Each number is 128 + 32 x the weight over its row's rms, rounded and kept within 0 to 255. Layers, rows and columns count from 0. Numbers have three digits each. The size before them is the row's rms in percent of the matrix's.

# down: layer 10 MLP down (transposed), 384x64, rms 0.166, rows 268-383, columns 0-31
# up: layer 10 MLP up, 384x64, rms 0.198, rows 269-383, columns 0-31
down268 105:095131169143083096093122125127108166130079163133174115111138066092112133069115132147131177131134
up269 111:127213059176141147143117107101130136097146113099111156152129166083116104146163089089137081159089
down269 106:090144147140151145160138169096118111142135158192163125101144072084080116175104079114149044132105
up270 110:126142145115140092148168114070140151117111126182127163138114110072185033132153146137191139110126
down270 114:088159132093098154118121149150126199134159075115132141156143132109116134147123109083104091047133
up271 113:174140140104156110131119171100150150116072093058105125183111119126153152167166159100157189155148
down271 124:106111151122150109128151161125099159121145230107162103132141165117163129131143180138134126083096
up272 110:094127071129184055139116118130107149073129111126120095158178123155179130184074103129193103122128
down272 116:085092144165138115066120094124128168153169103180120125154157155125145124159128187126097121098130
up273 101:144077123111160099187115077142104131165144156126023082116144057059132061133078137107114122114087
down273 106:117129113143106108181134114111129167098144103071099190150110063111123130076171141075140175161084
up274 115:106153122108083157150106094096143120178111103111109083124110158107174096141093106166194187119049
down274 110:077078119069125112099136059120132069148159130111125126112140142127179113102111152132139169177078
up275 105:103070114123120094149069120109086166157169130172133129102106133087113099128194131154122145121162
down275 103:124086155125158114119128083092212180109154132171122085168145122141097089133183093156127128214114
up276 106:199203107085137099097168067181141156148201088153103136116073120134152156107088141143117133194132
down276 103:150155112082105119109147119125103155093091113107121178118102125133111141173138165172072204135145
up277 076:121117125112157143222136128108158135130088095097165156143086157153152106159168160174112146174161
down277 072:098119132135133102106160163179123114154107133136114160167115122109112095197091108070124118140081
up278 123:142132137134098144170100130114128163181090115089115115169144122128093177147104131207145158095130
down278 120:120120135114099150082137154161104197140149123099158100147088160146110111167175128146120151111078
up279 089:142158169150208159104074118124161110158077146132104163094089132070178141097067145189182093174121
down279 090:146132127104081154113140120125153130107157117149145143131098151109150162151082101128074150197131
up280 112:147145121135134086143099084116079171143132104152164154109166097148138158116154152147111114074105
down280 106:104096094123101111103134116142129145140145106172126124100131126135111110093223056147159137147172
up281 111:090116146167153155138130091136098156113112115104122106132141102109152161169077125138160110152064
down281 109:090134132135133116130108163099142161166175138153191109122144099156168148065112157132193090188131
up282 096:116136156101087071201097144105187177103115074157152131146126162177150120145178164082116135145098
down282 103:167036130123182096113118108111145136128151135213134144121153151155134061120178084160083189119158
up283 094:161131084093148092150102076157137147117172055141102065182144081131185112135086159118147108123116
down283 097:152080081131138107148121174129084116121131178209139158107153117098130155128030140116111146166110
up284 089:135116089127175127117144163115163130180142127108172110083149116106127138127087170111107104174060
down284 098:146153075077144097093141086154131173155114127133114140131147167136041115174096121109133149141078
up285 086:138129121171114058120135121112141105198081105106083139171199133068133091150124175108203151068134
down285 092:079173165126104157112128138149058089135151192126150147085098104087104144134145092146136137152143
up286 106:161146132142144070122159137135114099157108120079128091145113067131125155129088135213127140096134
down286 112:127132145108127157126109087140146142075123177074116167173103175146086075148158093103138169141139
up287 126:089159074165145107142103128100174137091129127072118117116112149118166144159160132082167118141140
down287 121:062144133149075171127112136093108174123152123171119187142150131202093131165150115146086112077101
up288 123:084124144121140139162192131135145153177084121123078195075080127119164128141122135079131084081108
down288 122:143157073143120129148148146124112181106067182142131147153127155156108122150131077209100139148126
up289 102:140174082085170103172087148110145156105106094107087147129165072159120168109115162094101179160161
down289 104:151178147133185117094136126136114112136043147190118114122111072123136099113130108116143104105094
up290 098:105185111101200097130122148125125148164104139107115050098134184138124149075114196103176042136150
down290 097:150119102104153152122182110095131140121111112123094147117162103163144097105127207135055144171160
up291 084:160177128191149118156061134118124141107102149160093066121152106123130155105109134162168186128116
down291 088:128124145155098125147094176113118101086147111079118124139157132110159104188154161149085151145146
up292 104:112182089155172082185135086113141143155135135107071103141166128143138170111124122190137129086099
down292 110:160131120121103100163116160148106202110140067145108133149169165101122133078128219107114147146109
up293 082:106081097149127173116090139148194136114087141096094084124128092179161157165186140144119100133147
down293 084:192112122159214138083132164123152143103146093135130167180119150089145137114151124137136093142058
up294 103:121180166169178120117093106097135159115137113113166166130219159132171113175162110131177062117100
down294 105:155152143083151128124220172137158065103145162111148121125092112124147138130154118165039121157157
up295 109:160136080135098094049180147057168135103140092107136138150076167101096131151160151075168090132121
down295 101:094073100121130129139140113105143034138184101142096119117156097089114121108177102104187114172213
up296 106:189105198125140117162177179089132142148144112102093141160110077153154146156092144147149134081114
down296 108:176065145135187115129156121156113168159120136106116069142152107137154137139168139174063115120108
up297 104:119153138137129170126105114129129135163152150143144159171084088096150102175210131094140103122111
down297 102:186063155146097151094128149116074063100139118136166131101138091094090174119165128130130113179103
up298 113:166081102157131108158121156125139138065154117144060127105117064111073131136098122108171105121150
down298 119:145089066150114126107178172106130179101150152132129139075135126218069126110101142087106107114116
up299 083:154094124166201077124089130176103123119136123099166135156055116079140126163145117115113083104146
down299 086:150116128091081103105149133136172096115120153068130185074132113116068135133105092131067127130109
up300 081:137071179126149158182155126143132134125143093089108136081134179140166106135112194143129156118056
down300 091:079130127063142136121080132171163148122119155095141182124143128177083145140125126147103110187077
up301 116:104091144150147071191139099127112141137121097108104126143169128120152122156054168126141068105136
down301 113:112111132146120194155168130130131130117094168141128066118179179116201165155131095164132133132110
up302 083:118135151135198068181073094125128140119156091137121105088160132167160093105102121135135113082056
down302 082:171132130114106122111092113117092049141163128199136174070112169133122164111155120126135127175159
up303 099:090103117180119118139161194145142137102102101120088052131087129179137112195086123114181138140098
down303 100:108110104196154119106138150122117127115176181137117096134073161131152122162125133104111107126131
up304 108:143130060115216092131112119104148145135172065094127069162158128139148144142123138122184124140179
down304 115:147117120169128171121142130151153205121056167146153114163116116117135093142033150100146080083090
up305 147:139126092161086100127123059105163141193131139088098100099095028148150145151114139161114162190130
down305 125:081097194096140067105110077150093132132148075143151165111091084171164138095158157131144131196138
up306 088:151119160079148120170167107122132144158103146157152137139067093153147166097112130110142107042150
down306 091:085095144138118069057135165163156123137102086133105155074093116158161113151151140118093089145143
up307 091:156147165128109100166130039157129132137144113123141135124099117097155205136104140152167145152099
down307 086:093092117084068122065100105108119101116147118163131136127152154185104134142075093094148175126125
up308 109:156075188134081159167098149127133141111093136106094096150142112062149125131132190112154126161078
down308 110:146104157115165197193118175121137131064162111175073173125130096069108088169079168129091112126099
up309 074:151163069148198077131109045142104153200101140133087130129132165125097119122126132155145100088098
down309 082:064178190119130125148129158122133060139143096158104186077066146179166126139135122138135131154096
up310 107:118136122164152180131092156137140165092105110094102061116118160127152108116160101115150154147098
down310 110:144115107210180128098172126112097128108148188125132180119180135104138090158160054129144136144159
up311 100:153121089155097073134099094099081144193137140120147146092114100112138158151163162192149141095147
down311 088:124103121145112127096151147144151151141208142198107116146092114137152096080184109144139159174192
up312 095:085190116155098107082107098052114148144105117150162049113137105154093151142122141131180098103064
down312 096:105165142118125118137128095118110080148179084149131029113157098101163094140084070176168146130135
up313 088:120129147092143075154147135143153171123150153136069118114173166084151155162202125137161141072114
down313 089:171070149111122081171089115147208190105153177117131094156160139144207145099166120150076185097145
up314 098:120141185140162119120131131080138127091055118136103092144187153085124125159115124204193121082122
down314 099:157114126171162119188182126053077103132127142065134112127159109082125172132169094138129114121118
up315 112:179132142136141099124180133152153187187145171066107103124153095118135132121086115102176145081118
down315 108:151145114153170116113195187115150191095162190133099067139149169133102118121119074109151112105100
up316 091:146113142179188134175113138172100130169089094154110113129080112120148168147106125160154091130082
down316 100:094109122158162129151103121148116161136135140065079134119143194190100139142094139082087191124108
up317 080:126131122124106100152086114104123133136131090088123159128103110114126133111134156172161124100149
down317 077:130067157130130124077149156157062152132155116162150114137122111132059107115136098118149169131138
up318 099:173126141123133183170041150130169142143109161130109096159144087151158132153076120124151079052125
down318 097:092143141157148093131107178198227145131123145144114126115163099123121113094163142086120110183080
up319 107:132160169171133080099153076083118143125084163147084140182118164064113144153110159124153127082115
down319 107:161156160118116141100091126079098110148115135100134073116130120134136123142078129107099123152202
up320 101:149118117150122150164124169075140153179095112099108156152113079118151147105135139122129162157104
down320 106:104093128154157173091167116137132057095119171145108075109085168210117116106099127112096135173130
up321 117:085074104149104090120132166140147157130077104155089129110131217090128181141091123072150129138144
down321 113:154105169156150171128184149114100133090134130131162171126152119162102160110115117134140179205157
up322 081:059193132151215132129152164160164124136095115153156170169174128088110120113093136074099180140120
down322 082:151098083127117106085113072118068126115089161143097171145106179208102153106145069109062153141123
up323 104:147122165119060108141159174125126166089112051056137172156128127099112094136173096186132058129148
down323 106:129172130159115075111136136178109160188156067141135140115121121137107123128095099075108099156093
up324 090:114132108115155140137113159112130158127122106093091104131150153204144120125101136116161153077139
down324 091:166139117115119134079098111077172088153176106170173168194153145112123158160162115121072108155179
up325 086:160111152143117140145197080054176138093132104151122077139125193161162131149144146148127081152066
down325 092:065123124160110185082118141135080117104120211132155165080083162091084111104160108084137128140139
up326 109:142127102161145119128126162124142138148144103131150107094097064142150119119132122088186089038098
down326 100:170129131148134090126140103123147085119119138147092069112101124110189102102130161162122132188123
up327 097:115113127165141106090069103061087130061106102129110088176129133104121107145067119111200077111137
down327 096:109136083119110124053094074164096073129054143093187126141117146138105175128115079106136156126091
up328 097:138092093150112139115123065089156146119113143120175150166074096114132174141127104170136100120098
down328 093:137138062111195126101123063158135131114160152123151133169198146111159136166171111102115099086139
up329 100:150120107174110060104137079102157131201083162081145137104121082160150151153158141157147157183101
down329 096:072089212118129154136147117200051101140164103107101139129095145163098119115114118101154106174160
up330 107:133088097136144138084157123147139147129108065107085122208140156160154104124139130113140138065155
down330 102:127136107101148138184109066128137121074070125158140118133091163178101080074156116191222132125147
up331 100:085150107152142133128083176144149165110133100075119122082158122115170104140087089163151105177133
down331 111:097148152150142156129153205112097153087104153114128117097152131096188109154174118129126105142149
up332 092:176103142141123110132062162128111103137162109112116049137137090093066145138182189131132090055064
down332 096:081154083169136123117135140147102098146114110125151187099144093144063143125171149060114130127131
up333 128:183101123143134091122195103180151153103118098084108120147176106141118181175052158139151121116175
down333 125:118102092139143182119147147113115135038099135128139191103087151151117152145168111099171143164118
up334 098:161098085134118098166075137155112159111152103113124116153183116155149170154141116138110067179129
down334 097:100135135110137150084184179168168102129094127113154098090047144158098087123104144183084143128122
up335 117:074111140137114097135086124124140165125136156160115078151149100122119075131071149116134095150118
down335 120:135150093172102097072161159116128139071130167141156122171142145087148160135109096146100141159139
up336 081:174126084142107143145174124121133142136138082166093119079176191145159067161096142102106096138108
down336 080:096156204115112166136124138111103075081142181103147154138131134160045167138124098104153142151103
up337 103:101152114155160116130179080122177149082085169080156095078118146155178123158127169068121126175150
down337 106:092113109107155155131109140128137127082097147111159117101160162132073046096119152101112167132163
up338 072:083100111134166105100169144116086113178122184170105081113158159086103167135138103075142121134131
down338 076:123114080133108176148119142131083044108142149119128105136077131158144146119097184136039116156141
up339 077:102120056115113069115177148089132112116073100137124110152183113126130077141144111146093128144156
down339 077:118165152124117129063100127198112043074113127072119131110141127080111135048135170118167164136123
up340 113:122153152193221139169102163046091148107109110134138115157160098159110153138145115116164127152097
down340 111:103149065198174077072091118145128090115074187173180152134165073162109161138126122083076119125115
up341 102:157142138119158113076141133115146146140110086058138083153156130192069197165155104201170092114090
down341 107:143139106105119153110158097144115066101137101133166092182184133175075097178181113179096088173113
up342 097:121107115133075148143131100153151164143099195148105098125125164159139163152100172056117132101160
down342 096:123147135054142140136129141107122155091129112039139108083133125091146126164132092051197064145092
up343 094:121155142184148112143145136101125121160065116130151180126147149087118083141090116144189091043134
down343 097:136146169142156164151103089120120116082143128208078135174145134176118111140145198120117085098176
up344 101:123195100124177119122201100144133172162141142132140173126093158124171150089110118085165125209137
down344 112:110094104117097137106142159092121162130097105122074172153155144129124126185130184114171141090131
up345 104:170152148120159085120051175120120179193131171144165155082152133126161199147088138141117141098102
down345 102:118115114067110137088144130068122155083096135168122123143112076091141139066156120106077145106149
up346 112:125156117133142140089177098062158132118104164132137145152200186060125144159105135107135056063133
down346 103:137141130104092122102126150129142113058170176133200118130173140133135117076131159100046084135114
up347 100:150158173122131090084116144185175133108092066121107152161158151184141140152107106121181158085068
down347 113:120151110129073074086151141147136094118169076095128171105110122161154096133092135111088110127142
up348 091:134172140129166122119135160154133145120151152098172052128157149104117115164121101087156132092102
down348 089:096120144148093082089193128123145162077123131117050146144079131198068128106152135119126086161148
up349 107:153133133120133135128173134126159183124139070182122120110169110077121126163135116147132090062076
down349 110:173068118089144087118121179136151158115144070163181157152116107133116126113146179160137230115140
up350 105:124169069124180085118113153096122142103126052156123079093103246159124121119100135167135094101142
down350 100:101151104138145151089109129147137169164094093106097128163092151106130139087096138118097166092082
up351 086:181114110153146116112093121081145135183137162154105173144171172169144194106064163107149162160142
down351 088:088092129109096109137155103192147106133138149078117098103093125162118084163080134128134138147128
up352 098:144148179141175091160169151105108147171073094154173093146211159145135187074140146160132167068149
down352 099:133141183096145116115103151095113126089100156160104062065146118191189083136158196151091113132128
up353 115:121150140114099110156119089149150149218146079083154104093123076130127159140165171140079117192125
down353 117:121173149167067135148073097205128129173142107130142148122112128121109107108125123123113097177121
up354 094:130154109125134131159137131143140123218171144117088121149109110137060164138121173145137099151166
down354 097:042121177131074136154156135108130103097128153113108179121121085154059103136120173095098120178155
up355 088:159124146090099097147091140060095135161104115119144105125132140167145181126127152149155058109131
down355 095:154195135109091098101129140133107224143156153113159102162170129167086150098103132122116113175111
up356 094:068088148134088143122096140083128138146104085140103162139164151161172085132120138094087090110093
down356 090:110147130127115186145062116118184110065151123147166158076167118107137105127095144112103101134134
up357 099:187190125151119095127106086152168139157110089107157136113156115077157173149172137172136126131151
down357 097:069101127090097150077148093132144060125171184138139153127110135151096122165093177124130097201106
up358 099:124111078143117132109161167169148152091145123157107068113200048139119096117115179140143145116162
down358 099:102085157169134096072132151102141153106146135137150120121140152138113190109064094132152139050126
up359 113:167125152091123105098123182097180133176120129102092155141094129063099119185101181180208074104139
down359 109:148133072062144114042120190124143143147113110141151126133115094111101056147137140154184102084153
up360 125:119117177133075152138098160106134164181109118166160134168159027170122080160145102167117058081081
down360 123:090187086141132128146157111073145079129125135139100089184137122181105115115150136132182109173163
up361 090:101117182115161111139119125032126140193127103129156131161146157153184053119075143150158129059134
down361 090:095072167152047149138069079106144152152161092166124102162157168174132065094095119111096157081110
up362 102:110143094122089129143146125120115139146091141158075098138052157100157133154123119176115103154112
down362 101:159111151109208149121135091124148168179194145112080215143135126151134101151151139079132136098142
up363 109:071129153131077124158060083121188159139041149094098165081094115159183092163153105129141115147160
down363 114:144142122127100165095131157115075205144132112089159152154171189172087150112148126095148122168179
up364 098:103135149122141101161113154094111152175130101161118086113154155058120175152122168091116137097137
down364 095:123145138134167110109118134114097196140112171172129057170088130083150181131138142131148189170090
up365 094:197190142105133101120088099090127145142112111146119111119168180126192158211184172133126060131132
down365 093:095055119133084076078162167142143115151137165086135179074168129129140096127144162078121111092089
up366 116:175183108129098102170100156140162127149099144105072105106139125067114198134123218182191110101105
down366 115:129141178169124142134128130146119091127051126140137120136101146092114141176158112095122121102176
up367 077:171121086160194098119152160117103103175105082121078190095148137098167141107072156168143139108141
down367 083:061161123114110129088130166168123154058097185113169179102119098135143137168131112113054143137141
up368 080:131140111091129156107106149098146131124140157120100128174056128107154171134099166141159101033147
down368 084:123122132107131132083132123131160073156183108090149192166140168166119159112151099112132120179141
up369 116:097206220183131115126126133090127163173115124113069138115115118161113131179115158112168072095139
down369 124:151076078152152150083105094170138149093081132139169117117162131176102175062110056139125090121140
up370 095:116076067125096135129134051138144171170083123113143170131065086183146127115150124198153150070114
down370 086:139130069143181136140151125122144094127180114142115150142083191101132113180138100125056127135179
up371 102:147146134143155140161135130065139142090114126140090121144120144154159078090087104130137183148114
down371 113:153132091130166191159131054122118091144089158174152129131103094134078093117148042108096122142098
up372 085:188179115122129114157137042132170114152116146128086160174113108078108176136105129152118143120142
down372 089:112138081139138127141152130162086124127097141049154147168169159087144103164147105112135096191100
up373 099:183123166116159132174134153076133135164085127100099063154122135098148109113051130131118129064103
down373 103:139104119129202137116158074081112171131123084094185037104136138097099079144127148142073114088127
up374 115:105148154132159095170131094131096140120112080183134152140080159059121167134077151131149091105108
down374 108:130094099114086127145106163141104129102099111122137060114051153167111101118165136124137169113155
up375 093:196117133136112102150089091110123117167137111122070131124134110130120087133118175095145095093143
down375 095:141084140093196101148181074129133142121123157108124168131124090095116103116175145090125132136169
up376 083:160075123178128079126158136164117135124112121095108178160116144180135128093074143136106081118069
down376 085:079130166092092133133222171080145113152119142206157127093072096148169097154123125182115142135096
up377 129:146169174189114129125150128103117161194114111144112113176132055088115206099092131098140070119115
down377 123:089128126121119174134136198138157092178153157048107157149159120145132150121139118118125137108114
up378 103:109094105135133126191125102131151135155120119116105076096101099165117117211119132122100046154076
down378 101:087124098083097143123156108190155123151151134113101139109093165217129114141107135123152128159119
up379 097:100137085124152076148150160078099129142078138143104129152131129094084181167101193123180075117153
down379 107:121201126121143141165104107170057088112129152112088099135159108108141095144095063131139133118154
up380 105:067086137158123094114084142070150147065123124102114143149139127079135134186197175176124081119088
down380 100:069140057102140069079161117081129160125167111100152130087140151089127105145076149146113150134141
up381 103:168157124133121087127146111114127152166130076099073067132118063114117157158175095170182149141100
down381 099:099180149155117105102142108171096105166143119106112083152064158134152097185204125101135167167108
up382 097:098150102214116172136049083153115166121111152166124080141138092119122152132117146143161133062092
down382 097:107154132174121138171076115100136094133146181159145092132105141141074175108087104168120130128139
up383 112:134131216122055088118108165158162132165074065122168122110128142068130143154154167118102095161155
down383 110:161090161155057115134133155133114159143178102092098145223102136100098138092064143107169064124157